From a checkpoint of a small transformer trained on Wikipedia: MLP 704 SwiGLU, 9.48M parameters.
Each number is 128 + 32 x the weight over its row's rms, rounded and kept within 0 to 255. Layers, rows and columns count from 0. The size above them is the row's rms in percent of the matrix's.

# layer 3 MLP down (transposed), 704x256, rms 0.136, rows 167-184, columns 128-255
size [ 96 100 107  98 105 107  98 106  96 100  93  97  96 102 101 105 102 108]
[[145  51 137 106 101 102 102 143  48 151 113 103 145 118 109 137 158  97 109 184 107 152 129 148 135 174 132 132 129  93 123 106 101  80 142 126 148  84 113 105 174 161 105 159 138 109 133 142 140 149 109 185  58  86 138 111 134 127  90 104 114 195  93 101  96  57 192 160  98 159 151 165  93 153 168 133 150 169 123 139  81  95 127 151 176 104 155 145 118  87 121 110 146  54 124 206 130  90 110  92 169 172 112 127 126 110 124 150 133 119 150 129 176 130 116 147 135 192 140  89  48 102  83 139 122 105 104 154]
 [151 129 154  91 156  79 167  67 139 144 121 122 110 107 179 138  97 126 138 131 121  88 112 129 115 153 119  98 141  83 125 109 181  43 101 103 129  92 126  41 135 109 144 103 175 136 100 129 135 119  75  77 122  48  89 139 133 136 162 145 127 161 100 142 117  78 158 184 134  71 136 126 108 118  97 145 156 132 165  65  78 129 131 146 177 154 121 189 121  95  99 129 193 180 135 184 108 100 152 187 121 101 149 126  93 169 152 119 145 165 151 111 128  63 119 136 109 160 182 148  91  96  96 117 177 165 154  85]
 [143 117 110 121 109 106 175 155 133 117 101 139 194 105 121 113 107  85 164  46  88  97  96 128 178 145 154  74 162 119 152  87 128  96 158 161 145 104 149  95 134 172 179 103 140 132 159 103 161 156 117  89 144 166 151 134 110 112 140 136 145 121 116  91 196 114 121 127 130 119 147 108 141 158 138 112 139 153 134 171 129 128 107 116 110 132 152 120 135 108 109 150 114  69 105  84 126 108  89 123 125 120 159 137 152 146  85 206 102  26  94 126 100 127 128  74 139 157 109 109 218 144  51 140  51 179 102 117]
 [191  95 142 111 154 135 126 165 131 142 128 159 178 150 163 140  87 148 221 144 118 131 134 162 128 108 115 231 123 126 128  74 103   0 137  96 106 131 130 152 159  98 159 168 153 130 195 169 113 127 198 117  74 119 133 101 111  92 110 135 158 109 111 125 100 116  97 104  71  77 100 132 111 120 120 114  97 160 119 110  99 130 129 132 137 168 153  66 105 140 121 129 185 109 153 136 109 130 150  94  99 136 151 122 168  94  98 126  84 113 128 103 102 106 118  85 128 143 123 209 127 156 166 103  94 120 153  98]
 [124 144 125 146 168  87 158  78  77 127  77 105 118 158 102 102 140 130 162 206 144 126 171  97 176 153 112 149 126 149 129 147 111 149 165 114 122 135 129 103 119  95 177 110 113 126 120 115 135 152 110 110 204 171 216 121 121 179 123  75 113 175 159  83 154 119 130  57 155 148  79  96 141 129 174 166 158 138  83  98 115  76 161 152 120 139 168 152 123 190 144 171  81 170  86 160 147 131 129 191  65 143 163 141 192 140 150  91  77 163 121 136 132 195 152 140 197 126 135  79 136 100 166 116 150 171  81 137]
 [124 122 121 123 119 148 141 109  74 162 100 125 134 136 142  77 130 157 118 112 129 130  68 152 149  96 186  44 116 141 111 155  78 188 138 176 149 119 116  97 115  80  88 141 110 121  67 133  97  75 168 118 123  87  99  81 173 124 117 121 119 144 131  98 130  31 108 177 125 166 139 169 212 142 174 130  80  97 199 129 145 121 151 142 113 143 159  95 170 157 147  96 151 166 128 158 118 153  76 114  95 102  82  89 129 104 140 128 177  82 160  92 123 132 109 112  70 121 150  73 149 105 127 137  96  87 142 116]
 [120 103 140 142  98 113  72 115 159 182 132 114  73 177 141 135  51 155 123 109 175  65 178 172 136 144 109 100 109 143 141 143  94  70 128 147  75 123 136 134 108 101 162  89 157 181 113 155 108 128  99 123 138 102 185 141 100 119  57 118 135 209 134  94  96 163 151 141 130  59 121 156 110 155 153 135 184 103 113 152  96 131 192 112  94 118 140  66 106  62 124 174 134 166 145 126 138  92 141 150 142 162 126 134 152 155 109 145 115 144 134 147 142 125 131 197 115 151 106 138 122 139 148 164 109 116 158 131]
 [ 86 137 104 164 125 167 111 200 118 149 175 130 107 164 139 141 139 114  94 142  73 148 122 126 128 102 157 112 146 126 115  86 103   0 144 138 176  89 141 111 163 171  94 119 133 162 171  70 115 116  88 146 146 152 138 154 133 146  68  88  96 159 105 101  61 167 140  74 147 108  80  99 140 159 154 106 152 132 156 130 126  87 152  58 152  95 131 137 205  29 122 118 159 109 159 139 152 169  98  86 149 126 213 158  78 130 140 133 136 154 104 121 119 112 119  98 128 122 148 102 151 154 131 135 137  95 147 155]
 [ 77 128 166 125 107  78 160 138 116 139 125 149 108  96 193 147 210 122 148 174 135 128  98 108 200 117 178 111  98 149 110 136 149 164 145  65 118  97 145  90 119 105  79 159  97 113 161 128 170 126 139 106 160 115  69 135 124  92 123 139 125 127 109  88  95 129 197 200 116 135 132 172 183 167 180  86 180  92  88 119 164 137 134 159 131 179  82 111 121  74 162 173 117 132 139 137 107 157 108  92  97  99 114 136 149 167 126 194 107 112 135 161  62 132 118  94 149 135 132 145 121 110 122 125 135 166 136 118]
 [116 140 189 122 141 155 125  47 156 113 125 103 167 142 118 179 110 135  93 143 164 152  86  74 222 154 160 126 106 184 117 147 138 157  91 163 165  83 146 180 182  65 211 165 120 107  90 143 112 106 167 153 137 115 156 163 145 161  78 167  90 159  85 123 110 113 141 127 142 162 137 132 114 113 140 168  86 139 108  70 108 112 158  66 132 160 125 157 126 114 159 144 116 163 107 137 215  44  73 182 149 108 155 162 125 196 162 109  95 127  74 165  84 112 143 129 129 133  63 150 125  87 126 141  94 164 134 129]
 [120 140 125 142 121 124  94 109  85 132 126 115 156 177 118 185 111  79 197 139 148 144 124 171 122 113 115 156 154 109 155  86 112  38 134 158  99 131 192  99 167 111 135 104 203  81 145 165 141 153 130 135 114 121 125 105 110 122 179  94 174 118 149 101 108  99  87 141 118 124  85 156 110 142  95 125  89 103  82 145 125 132 158 154  86  99 149 151 142  75 113 174 123 144 162 135  87 120 116  75  88 136 127 173 174 152 115  87 129 255 104 145  87  83 108  89 141 145 199 177 102 100  85 143 102  89 110 120]
 [ 90 114 138  99 130 114 124 164 121 115 118 164 116 113 162  84 143 112  76 101 130 195 110 126 175 134 114 106 186 137 100  85 132  97 132 128 117 141 126 121 144 127  98 124  67 125 126 107 152 100  52 117 172 147 168  64 162 128 137 148 143  96  77 135  89 156 104  61 134 170 113 118 104  99 127 116 111 151 129 190 178 133 107 117 109 128  97 148 129 173 132 163 122 129 143 109 153 156 145 116 159 103 161  95 155 148 142  87 162 161  86 136 127 172 132 125 156 160 119  77 128 145 146 157 166 185 102 123]
 [163  90  95 112 148 118 157  79 119  81 143 147 152 134 142 184 154 164  96 129 136 117  57 120  99  97 185 110 142 100 148 166 103   0 151 143  79  82 146 116 141 178 121 143  98 116 165  81 112 173 105 156  94  87 125 133 144 121 136 163 130 121 122 178 115  50 122 118  65 164 109  93 153 119 113 141  91  86 162  87 113 170  93 140 140 158 178  86 133 150 167  93 130 115 132 123 114 115 122 198 164 154 133 134 162 111 138 147  83 160 198 100 139 116 108 149  97  93 112 128 136  98 130 110 157 139 156 137]
 [142 121 166 116 163 151 146  84 169 128 148 115 126 152 160 177 101 127  94 133 117 128 119  71 110 137 118  93  98 103 150 152 115 129 147  18  36 108 166  86 146 143  55 192 131 161 118 153 110 113 167  94 152 161 104 137 154 163 136 135  88 132 166 122  87 138  85 144 169 157 142 143 170  97 157 190 124 133  88 111 137 116  76  99 147 138 111 151 159 123  79 154 144 141 151 110 158  62 106 126 192 153 167 123 124 170 185 195 114 132 136 156 117 166 148 153  93 146  74 139 113  78 122 123  99 116  56  97]
 [161 163 115 164 182  67  90  30 105 135 163 109 137 126 124 164 172 132 123 130 126  92 108 160 129 144 165 201 111 170 166 152  87 115 108 125 147 209  92 167 150 103 162  82 105 128  99 124  82 130 125 116 119 176 189  75  77 116 162 135 138  97 101 191 148 136 195 104 145 117 174 120 179 147 113 107 117 125  96 134 112 187 113 150 164 110 121 113 164 150 147 150 126 102  94 153 135 149 135 122  91 110 107 124 164 159 144 174  84  60 135 133 136 113 152  89 116 143 131 134 149 105  77 172  79 165  88 161]
 [ 94  33 136  93 113 160 117  89  94  60 109  95  76 124 113 115 106 150 116 143 109  76  91 121 176  93 207 138  75 183 117  86 129 190 158 179  96 155 130 146 106  91 134 125  86 103 110  83 142 145 131 139 119 130 174  86 135 180  95 134 142  83  95 115 141 108 146 164 139  88 114 115 101 119 176 130 129 143 129 137 118 148 144 130 167 137 126 106 130 128  96 125 104 125 101 131 204  88 114 153  75 142 116 152  98 134 148  96  37 152 149 121 125 178 147 127 132 140 151  89 157 118 141 155 131 174 103 113]
 [104 158  73 112 139 129 148  78 137 112 128  88 126 122 152 179 115  92 209 102 155 107 108 148 143 127 145  71 163 143 180 127 115 138 137 136  98 111 147 162 155 156 168  71 165  96 146 147 119 158  87 182 102  84 136 140 127 215  94  52 139 128 180 122 194 136 125 130 155 120  88 146 121 116 131 111  97 169  93  84 214  97 142 145 124 140 133 198 132 120 124 168 146 186  84 129 148 140 124  60 139  71 128  97 142 159  75 184 139 153 105  92  87 129  74 117 131 160 125 123 168 202 108 145  46  80  85 163]
 [115 146 142 136 138 163 172 151  83 132 107 143 136 111 140 140 130 125 150 134 139 109 113 110  85 165 105 100 121 150 161  94  87 152 112 138 169 113 124  70 163 151 119 100 128 157  84 123 158 124 131 122 143  98  60  84 117 139 161 137 136 152 150  30 160 143 111 137 174 130  83 191  94 127  60  31 122 116  83 107 141 156 108 136 170 117 149  71 177 159 153 128  64  59 189 123  69 147 130 101 127 114 138 144 129 139 157 113  66 163 181 111 120 107 134 143 187 141 176 102 123 145 101 121 189 130 154 115]]
# layer 3 MLP gate, 704x256, rms 0.147, rows 168-185, columns 128-255
size [ 93 103  94  98 103  99 110  96 109 100  95  92 107  97 106 105 122  94]
[[187  78 131  99 147  71 187  74 135 123 167 140 112 163 117  83 107 126  93 148  89  98 111 118 113 176 102  86 175 125 113 132 132  96 126 125 150 116 129 104  98 106 134 118 107 117 163 103  68 123  89 102 133 120 103  99 177 121 122  63 141 114 185  43 126 152  89 152 127 146 101 169 107  93 136 170 161  98 162 150  87 150  78 164 138 101 134  95 139  85 106 150  83  73 109  83 150 134 141 145 121 174 102 184 194  98  92 139 149 117 160 134 122 186 121 188  71 191 171 140 145 125 151 176  97 132 119 151]
 [122  83  99 102 107  36 179 116 108 126 147 132 148 141 156 111 114 192 191 180  98 124 116 137 116 106 161  79 167 146 123 101  77 113  94 127 114 143 138 165 106 152 162 110 123 103 144 140 101 106  90 124 127 119 114 135 139  99  98 168 149 138  91 132 145  91 157 165 149 180 105 114 159 201 155 133 150 126 182 147  49 152 118  41 130 173 114 120 162 135 117 143 130 153  63 161 101 135  71  51 181 123 123 134 119 111 148 137 101  81 140 123  53 128 201 149 124 135 124  99 133 194 144 125 116  96  80 199]
 [110 118 104  97 150 176 161 141 119 102 176 132 132 116 103 127 104  90 160 192  89 134  96  80  91 117 154 135 169 160 124 179 148 130  83 129 131 120 133  52 105 181 105  81 146 137 134 172 135 118 104 140 127 116 155 152 173 124  84 127 110 142 112  31 163 166 159 128  96 199 171 134 121  85 160  92  88 128 194 118  83 102 106  89 133 128 124 166 129 112 165 165  91  98 163  93 136 112  90 130  89 130  28 139 119 203 203 101 162 177 148 166 124 131 132 185 120 146 157 116  88 139 138 149 173 143 126 120]
 [120  98 144 149 168  86 175 194 122 134 153  89  71 130  68 133 161 135 145 167  74 128 137 129 143 128 180  72 125 147  94 158 163 144 125 137 119 122 116 154  97 153 198 111  98 177 144 135  98  88 167 120 122 128 166 117 175  74 190 171 152 124 169 172 185  98 162 164 166  88 156 150  93 157 130 110 148 182 150  95 113 204 130 149 150 146 117  94  78 104 148 115 133 125 158 150  83 155  97 182  77 160 100 121 156 138 158 136  69 154 154 112 128 124  96 163 164 150 129 120 136  87  67 118 123 142  82 157]
 [161 116  89 179 106 146 147 106 173 160 148 131 117 183 138 164 123 119 151 143 129 124 192 144  56 124 150 144 124 127 114 104 178  96  89 118 185 172 158 148 121 169 168 112  88 135 131 124 147 182  83  98  84 146 125 178 113  76  94 108 102 140 119 154 140 121  66  55 142 112 118  97 118  86 120 159 133 145  81 144 117 138 134 189  98 120 130 172  66  53 146 106 157 134 153  93 147 118  89 159 135 180  95 122 138 168  97 161 163 185 114 188 109 175 147  94 140 179 156 187  93 102 160 121 111  93  78 107]
 [173 149 164 100 148  89 153 146 154 174 198 172 116 121  66 119 171 172 106 161 128 103 144 125 130 154  99 147 139 133 131 101 202 175 120 111  80 174 162 107 163 141  75  82 125 175 145  52 110 201 107  91 114  89 203 122  51 139  74 163 144 112 131 135 125 163 104  64 107 142 130 132 119 125 150 142 120 156 135  95 151 174 125 162 204 162 113 128 142 100 142 136 137  96  99  70 157 182 116 136 137 169 109 144 109 164 110 150  65  79 176 116  86 120 181 134 123 123 101 126  87  99  83 123 151 183 117 198]
 [126 134 150  90 177 155 143 145 116  79 150 138 102 124 126 147 119 120  93 156 102 153  90 100 130 127 156  79 150 143 162  94 109  91 112 131 116 115  84  88 168  89 130 123 178 120  95 174 123 148  43 152 110 113 131 192 186 158 128 143 102 186 124 136 122 128 125 142 159 101 152 142 141  67  91 119 140 213 193 114 124 113  78  81 170 138 127 132 153 117 128 153 139 109 188 179 172 137  80 105  99 105  80 139  88 142 173 137 133 108 129 209 128 147  97 173  91 152  94 136 185  55  83 126 129  94 148  71]
 [145  52 116  85 158 129 111 108 139 113 131 143  74 111  97 172 166 135 157 107 130 159  81 155 128 165 175  92  90 152 155 174 150  81  83 129  89 139  90 197  64 171 159 161 137 138 187 147  96 139 152  99 154 192  84 158 121 149 151 126 154 123 154 137 127 108 144 131 114 150 139 153  99  81 153  85 186 177 184 133 126 137  96 133 138 196 169 102  87  64 122 122 108 129 113 191 139 152 126 148 125 136  82  60  17 115  91 135 131 149 180  69 166 116 168 183 131 110 128 118 140 160 143 132 144 134 103 180]
 [144 125 181 156  66  95  80 130 136 154  76 201 113 135 127 104 118 100 161 124 181  87 106 229 121 161 123 108 128 123 154 182  94 150 128 147 137  69 141 116 129  86 117 123 153  99 114 145 110 110 140 161  71 112 131 145 124  97 169 102 129 151 113 117 173  85  98  99 118 174  97 118 122 157 160 149  98 122  69 112 164 134 141 102 227 134  66 101 189 127  93 143 154 116 123  39 124 152  69 127 130  74 110 152 102  47 170  87 139 160 139 161 130 190 125  86 168  98 131 148 103  89 118 112 194 140 155 106]
 [ 89 140 140 168 180  64 181  96 104 106 164 163 117 139 137  83 105 154  54  19 175 160 143  85 144 180  94  94 101 123 127 143  80  59 101 115 115 165 131  57 117 149 155 141 128 115 129 129 166 118  96 113  92 137 155 139 106 135 182 130  84 117  55 111 140 147  87 102 144 107 123 160 128 132 156 135 126 153 156 153  91 155 122 188  75 131 129 132 144 172 116 151 109 150 123  73 138 137  99 148 104 104 165  99 112 137  65 121 111 142 168 139 128 102 181 135 155 141 100 118  98 150  87 122 125 132 106 158]
 [ 48 105 101 111 120  95  65 112  96 141 137 140 133 141 100 131 159 114  93 140 159 172 110 151 172 112 123 143 137 168 125  93  68 116 144 134 193 175 119 101  81 225 167 105  81 127 150  98 108  76 176 140 149 132  82 103 185 127 140 128 110 162 134  74  87  91  84  85 113  76 106 149 113 188  97  81 116 120 106 106  73  98 124 117 131 162 149 115 101 108 182 102 160 102  94 131 173 112  71 144 130 103 159 137 106  88  86 125  99 145 136 112  62 165  96  91 191 124  94 129 156 122 109  93  44 164  76 137]
 [184 148 152 157 117 110 164 121 105 153 108 134 111  37 114 120  85  98 155 190 134 137 153 125 146 139 134 110 152 116  95  48 117  86 129 154 159 186 173 123 190 143 135  90 101 126  95 210 150 161 131 122  89  96 124 180  74  86 142 125  74 121 157  72 192 182 165 169 115  34 164 158 138 137 100  77 150  84 108 116  56 137 101 111 153 143 173 103  85 103 177 129 126 137 118 135 126  69  98 118 154 111 171  82 141 115 141  82 161 161 107 129 106 177  99 139 100 117 142 127 101 105  82 128 152 132 117 127]
 [108 200 157 137 105 140 129  61  95 115 104  89  94 121 180 175 131 203 193 106  99 125 118  52 142  93 125 119 174 148  99  62 173 146 110 130 123 102 140 107 108 106 184 147 137  91 135 108 192 105 104 156 146 124 161 170 149  92 114  94 136 120 126 126 152 166 146 150 168 151 153 101  59 116 115 113 179 158 143  80  90 122 127 106 187 119 100 107  71 190 125 150 133  87 153  50 164 161 108  89  59 175  97 176 142 132 161 161 199 131 134 188 138 120 128  56 133 129 131 110 202 131 137 120 129 130 111 133]
 [123 135 123 109 172 132 103 117 106 142 144  84 123  76 143 149  93 133  57 143  73  96  92 118 132 126  72  63 109 108 152 143 105 142  65 148 160 168 115  92 143 195  51  62 107 150 120 131 140  79 153 133 163 149 146 124 138 115 156 124 155 166  98 202 139 117 127 151 170 116  88 113 133 144 115 134 119 161 115 134 185 183 148 191 156  54 125 163 140 127 144 107 160 143 113 168 197 127 155 151 174 168  77  83 135 146 126 122 129 110 157  97 129  94 165 150 103  50 143 133 127 111 117  98 232 174 119 175]
 [132 184 189 179 121  91 107 144  64 110 133 133 102 151 153 140  96 107 183 129 112 127 150 150  99 111 121  84 200  76 139 153 121 176 123 145 192 112 109 167 160 184 143 161 149 138 167  89 134  92 105 156  82 114 155 127 141 166 158 183 115 168 156 112 116 160 171 136 113 187 133 158 120  60 126 106 120 175 161 137 107 127 202 105 140  99 111 168 169 125 122 136 170  34  91 106  93 150 115 123  85 166 103  86 123  90 127 132 169 136 139 169 109 139 118  89 164 109 114 147 127  97  97  94 141  98  98 109]
 [112 152 106 165 130 143 115  86 174 143 158 180 179 138 143 102 145 182 104 112 120  83 111 175 112 162  85 140 177 118 140 133 126 139 105 139  86 140 122 113 127 170 124 178 100 176  89  98 165 106 149  97 135 165 165 168 153 103 118 139  73 177 118 143  65 138 152  77  96  79 117 132 109 156  87 149 111  59 162 129  89 115  97 113  76 163  74 127  85  98 171 132 126 136 192 158 104  83 105 151 112 145 177 132  60 100 124 115 173 134  68 135 121 150  89  93 181  88  83 107 153 100 127 154 135 119  49 127]
 [142 138 103 149 155 110 126 107  80 133  56 163 176 158 138 201 115 138 153 186 127 125  83 147 124 120 112 169 178 136 150  82  91 193 111 156 143 198 130 174 166 110 116 132  90 141 116 140  91  98  52 179 145  85 156 155 115 123 122 111 101 175 141 139 166 137 115 102  70 138 133 179 105 116 117 120 112 156 139 129 107  90 102 163 114 161 137 162 185 148  81 134 151 173 206  59 137  70 123 122  97 172 132  93 145 180 146  89 124 166 145  82 124 189  90 133 165  94  83 163 148 167 125 185  75 160 137 112]
 [148 108 181 133 149 137 132 206  83  93 123 191 146 153  89 104 195  68  87 130 134 125 104  82 114 147  79 137 110 104 186 173 104 131 127 132 158 174 148 120 102 111 125 156  73 148 210 143 151  84 158 116 143 139 133 121 107 150 132 163 130 158 145 147 159 140 112 145 118 147  83 115 160 110 115 141 127 175 102 138 120  96 117 103 141  74  73 103 117 139 102  94 165 123  42 127 100 161 138 120  66 108 138 169 216 143 204 102 158 117 171 117 144 116 152 133 173 165 101  96 106  61  92  87 118 157 153 142]]
# layer 3 MLP up, 704x256, rms 0.146, rows 168-185, columns 128-255
size [105 105  96 104  96  95 112  94  96 100  93  93 101  95 102  98 113 100]
[[181  90 117 149  90 133 154 139 123 192 148 124 152 102  91 123  90 145 174 109 124  50 149 119 149 189 121 109 122 134  85  92 161 159  91 151 110 129 153 128 158  92 147 130 179 132 121 199 110  92  88 171 140 120 120 144 118 160 147 137 119  94 152 138 108 150  68 205 164 171 151  89 156  86 150 135 117 106 146 122  87 141 127 138 139 117  56  81 143 143 132 182  96 118 131 121  67 191 120 120  94 158  98 124 147 112  83 144 140 123  90 122 155 196 187 142 142 124 164  63 124 160 147  95 162 135 199 138]
 [142 142 133 131 152 138 118  95 113 124 105 117 135 142  74 121 135 119 131 151 122 109 218 191 127  83 101  89 116 155 163  91 150 168 181 151  87  76 146 132 122  83  83 121 119  75 111  94 126 147 147 133 174  98  89  94 137 131  79 241 143  87 145 125 157 149 122  56 125  97 136  91 108 114 109 100 133  86 158 122 124 112 110  81 109 226 165  97  93 124 147 122 149 174  97  98 115 129 102 133 137  58 107  89 143 129 126 127 122 151  98 154 142 112 145 131 177 134 115 112 117 133 109 123 152  68 129  67]
 [100 136 137  83 166 185 117 146 111  69 150 108  99  76 131 178 115  75 142 177  88  48  86 167 156 142 137 112 130 116 134 121 176 109 126 144 126 122  61 118 145 162 103  39 140 102 100 152 173 123 124 151 185 119  91 122 181 113 136 134 149 126  94  71 147 139 184 131  67 184 139 128 136 125 107 137 158 141 154 126 111  83 144 102 138 109 112 137 137 146 203 145  97  96 100 118  92 125  53  96 128 121  47 101 116 125 138 109 118 115 127 169  84 131 132 147 150 142 161 129  91 135  89 100 140 112 140 102]
 [102 132 126 127 143 161 114 159  78 184 144 112 122 127 107  93 144 145 137  86  78  92 105 111  97 145 126 143 177 114 171 130 140 181 123 175 146 178 118 137  94  97 131  70 175  90  43 105 104 185 128 136 145 136 118 165 154 138 125 106 130 105 113 118 153  90 157  37 139 116 105 137 134 122 203  96 134 156 143 137 131 136 228 135 132 131 111 204 140 189  92 124 118 116 168 147 127 168 172 150 139 139 128  97 139 142 121  59  71 154  82 136 140 157 115 130 120 115 165 124 123 160 158  96 184 112 104  95]
 [154 157 169  73 126 152 155 104 169 127 125 134  52 188 168 145  97  81 133 129 119 129 170 103  72 109 146 139 143 124 133 106 123 110 130 111 103  87 127 135 108 152  99  85 132 156 192 104  46 135 101 149 138 133  98  81 109 107 127 171 167 109 178  66 130 108 128 104 115  94 110 188 126 171 159 172 140 124  98 214 129 126  96  80 148 105 152  94 149 119 147 185 145  88 103 138 127 145 174 171 144 136 120 134 160 121  85 162  94 127 107 130 165 172  58 190 104 170  73  88 131 127 149 115 104 156 125 123]
 [ 81 113 143 146 114 136 106 128 108 127 160 141 138  98 152  91 182 117  83 112 177 151 112 210 113 160 134  83 168  74 117 131 134 129 130 117 161  80 147 190 128 195 148  96  79  98 137 131 140 130 119 129 117 112  86 119 117 127 143  90  96 122 110 124 136 145 104 107 111 135 127 138 161 136 115 119 128 162 105 114 117 147 191 134 101 146 109 149 123 124 102 100 146 146  88  86 142 119 136 167 116 128 177 197 143 107 205  96 180  83  90 137 130 119 138 129 155 176 123  77 191 126  94 108 168 185 150 116]
 [164  84 135 167 163 186  77 145 107 128  86 130 123 183  65 135 140 112 162 150  95  91 214 162 130 128 121  90 136  89 208 123 103 103  68 138  99 162 147 112 146 139 140 117 113 131 130 137 158 149 139 153 181 172  74 156 139 149 176 151 120 159 110 139 153 134 107 127  91 102 159  85 130 165 143 109 104 112 218 181 105 159 117 177 183 115 118 167  83 126 107 128  72 183 110  93 114 120 110  81  98 157 132 216 148  76 127 139 136  89  83 118 131 153 121 107 131 195  86 157 121  89 101 102 188 125 124 165]
 [193  73  96 135  93 136 115 136 138 146 158 130 150 103 103 172 145 125 197  71 106 114 108 146 109 107 112 113 158 130 145 109 138 120 139 177 128 131 126 168 131 160 186 140 127  58 197 210  95  94 102  98 122 120 126 102 132 107 156 167 100 121 148 139 135 133  76 136 135 138  58 127 130 141 160 154 117  94 126 144 132 117 207 145 150  75 145 151 131 102 184  97 142 142 139 137 140 132  90 105 134 158 170  98 162  94 138  83 114 154 144 112 196 120 129 174 183 156  82 117 129 104 121 116  64 146  85 167]
 [189 144  79  94 153 118 170 125 116 139 133 169  92 146 111 134 153 135 118 173  58 157 188 153 120 145 115 186 131  87 161 147 166 165 152 116 124 134  83 102 109 161 121 109 127  68 105 118 160 119 152 167 128  24 119 135 130 125 191 104 182  81 131 136 156 145  70 130 127 113 195  76 109 175 108 147 160  91 126 120  66  79 114 119 129  95 146  73  89 127 143 147 121 112 203 140 115 146 112 163  79 104 179  91 107 113 101 142 141 142 171 146  83 117 148 139  80 160 132 112 166 115 114 142  77 144 115 164]
 [201 138  80 144 165 106 218 119 137 132  85 103 101 156  77 142 130 151 111 113 145 170 162  59 136 127  89  83 137 191 112  76 109 191  92 156 164 145 148 131 105  92 126 158 154 138 153 129  95 120 148 100  66 107 180 166 173 112  93  97 103  90 129 148 106 137 134 183 141 178  87 120 133 156 136  81 100  89 107 164 123 116 120 151  35 124 125  98 137 115 168 112  87 137 151 193 133 110 127 134 158 151 116 159 162 143 112 139 162 161 108 148 161 132 136 122  93  93 126  95  89  86 114 155 152 162 109 127]
 [161 104 113 128 132 142 126 100 202 150 138 109 137 170  62 130 134 146 147 162 105 153 100 171 101 144 139  88 141  86 105 181 121 188 100 135 136  83 110 108 168 104  92 155 190  95 214 153  68 131 123 146 154 117 100 143 121 154  66 140 120 109 127  83 158  90 139 118 218  90 129  86  58  94 124 120 109 164 119  84  49 133  77 115 121  66 150 132 147 114 125 114 110 111  74 112 134 124 164 131 121 140 145 139  98  93 104 115  92 128 110 139 110 150 123 140 106 141 141  60 156 161  98 173 116  93 171 172]
 [122 147 102 138 157 132 126  94  59 202 177 143  93 120  36 135  85 141 189 106 113 143 155  97 184 115 128  97 149  91 139  73 114  80 104 119 160 133 122 134 133 140 165 104  83  68 123  92 116 116 145  91 105 129  85 149 137 142 101 126 111 108 141 119 103 130 146 103 110  96 106 145 120 119 150 138 146 178 104 108  75 110 156 105 147 106 109 172 112 126 111 165 117  82 110 105 161 107  90 101  80 151 142 113 111 124 123 102 113 126 112 111 102 204 131  64 178 136 128 102 133  87 190 135 114 104 106  71]
 [109 181 151 155 110 128 133 107 106 147 221 154 107 102 193 122 129 123 119 143 115 127 152 135 167 133 130 137 126 172 127  95 108 145 146 108 182 130  67  84 154 105 136  83 113 129 145 165 100  94 143 125 165 129 105 106 135 115  73 189 130 124 200 106 135 142 139 127 137 187 130  85 167  92  86 141 120 156 133 147 180 159 125 121 170 148  42 137  89 204 150  92 124 105 104 176 103 108 161 114 159 121  92 124 159  75 171 114 139 128  77 125 121 129  91 171 170 125 115  99 132 120 165 118 137 114 151 122]
 [127 126 133 124  92  86 194  86 107 161 114 161 175 154 103 188 143 159 122 159 144  99 143 147  73 202 135 126 128  72  93 109 104 102  96 171 163 152 101 119 131 160 135 154 146  59 111 152  58 150  95 111 109 153 125 142 156 101 178 138 132  98 106 148 163 153  84 142 192 110 149 117  94 205 107  87 106 116 109 159 131 140 109 116 121  87 142 109 191 139 141  54  56 131 126 110 111 101 139  63 200 109  98 123 159 143 156 159  94 143  91 145 153 132 139 113 140 155  84 139  91 177  77 186 177 142 139 161]
 [148 126 126  91  87 146 115 117  88 100 106 135  97 119 117 114 149 164 135 116 106 140 132  72 120 214 172  82 138 154 187 134  69 112 146 131  81 129 144 115 124 151 167  86 140 125  98 114 120 115 117 151 118  91 101  84  61 209 125 149  83 128 137 157  89 112 156 128 107 109 147  90 162 151 120 145  95 135  95 125 155 131 139 114 104 204 115 103  93 102 102 198 158 206 104 100 119  70 187 120  58  94 131 147  98 187 144  62  45  95  61 133 156  50  99 136 140 166 125  94 118 110 167 129  77 178 148  85]
 [ 90 111 128 159  61  79 125 123 133 135 143 162 142 118  85 149 117 149  78  99 160 161 152 172  90 114 129 113 170 139  62 112 132 157  55 169 125 107 138 181  97 156 161  68 111 105 135 109  72 109 137 153 161 160  71 131  86 137 118 136 138 127 156 118  97 128 131 133 192 155 154 142  71  87 102 130  85 162 114 197 158 157 176 110 102 120 139 117 139 103 186 145 124 109 106 194  96 198 105 156 120 218  77 129 165  72 146 105 120 143  79  79 130 144 162 103 159  93 123 107 191  91 120 141  69 124 134 165]
 [104  71 131 129 118 149 130 130 107 121  87 158 169 113 154 116 121 163 129  94 141 124 172 118 182  93  99  50 169 122 151  77 127 159 155 141 147 129 183 103 130 134 147 151 158 119 127 164 169  96 132 124 188 192 222 112  30 128  98  95 155 154 162 139 117 120 149  55  85  89 194  97 148 147 116 125 157 172 165  85 139  56 139 138 141 111 128 128 141 122 142 140 113 152 107 216 187  87 108 178 170 115 114 131 141 122  70 157 143  97 139 110 128 100 123 159 164 107 144 129 120 142 147 122 115 122  85 153]
 [104 165 154 100  83 135 133 107  82  90 145 177 134 167 194 124 148 141  81 100  77 157 112 145 110 109 118 139  38 139  84  94 144 147 129 136 122 148 138  56  86 129 122 143  79 178  93 150 179  92 148  78 126 169 120 126 122 134 197 138 159 105 134 127 131 133 131 190 102 129  96 154 118 104 133 195 157 202 164 118  85 228 143 116 116 140  96 100 130 152 125  81  89  86  95 166 131 168 156  92 179 131 148 104 139 138 131 143 179 115 111 147  72 117 108 156  41  53 113 135 113  68 114  97  93 116 118 119]]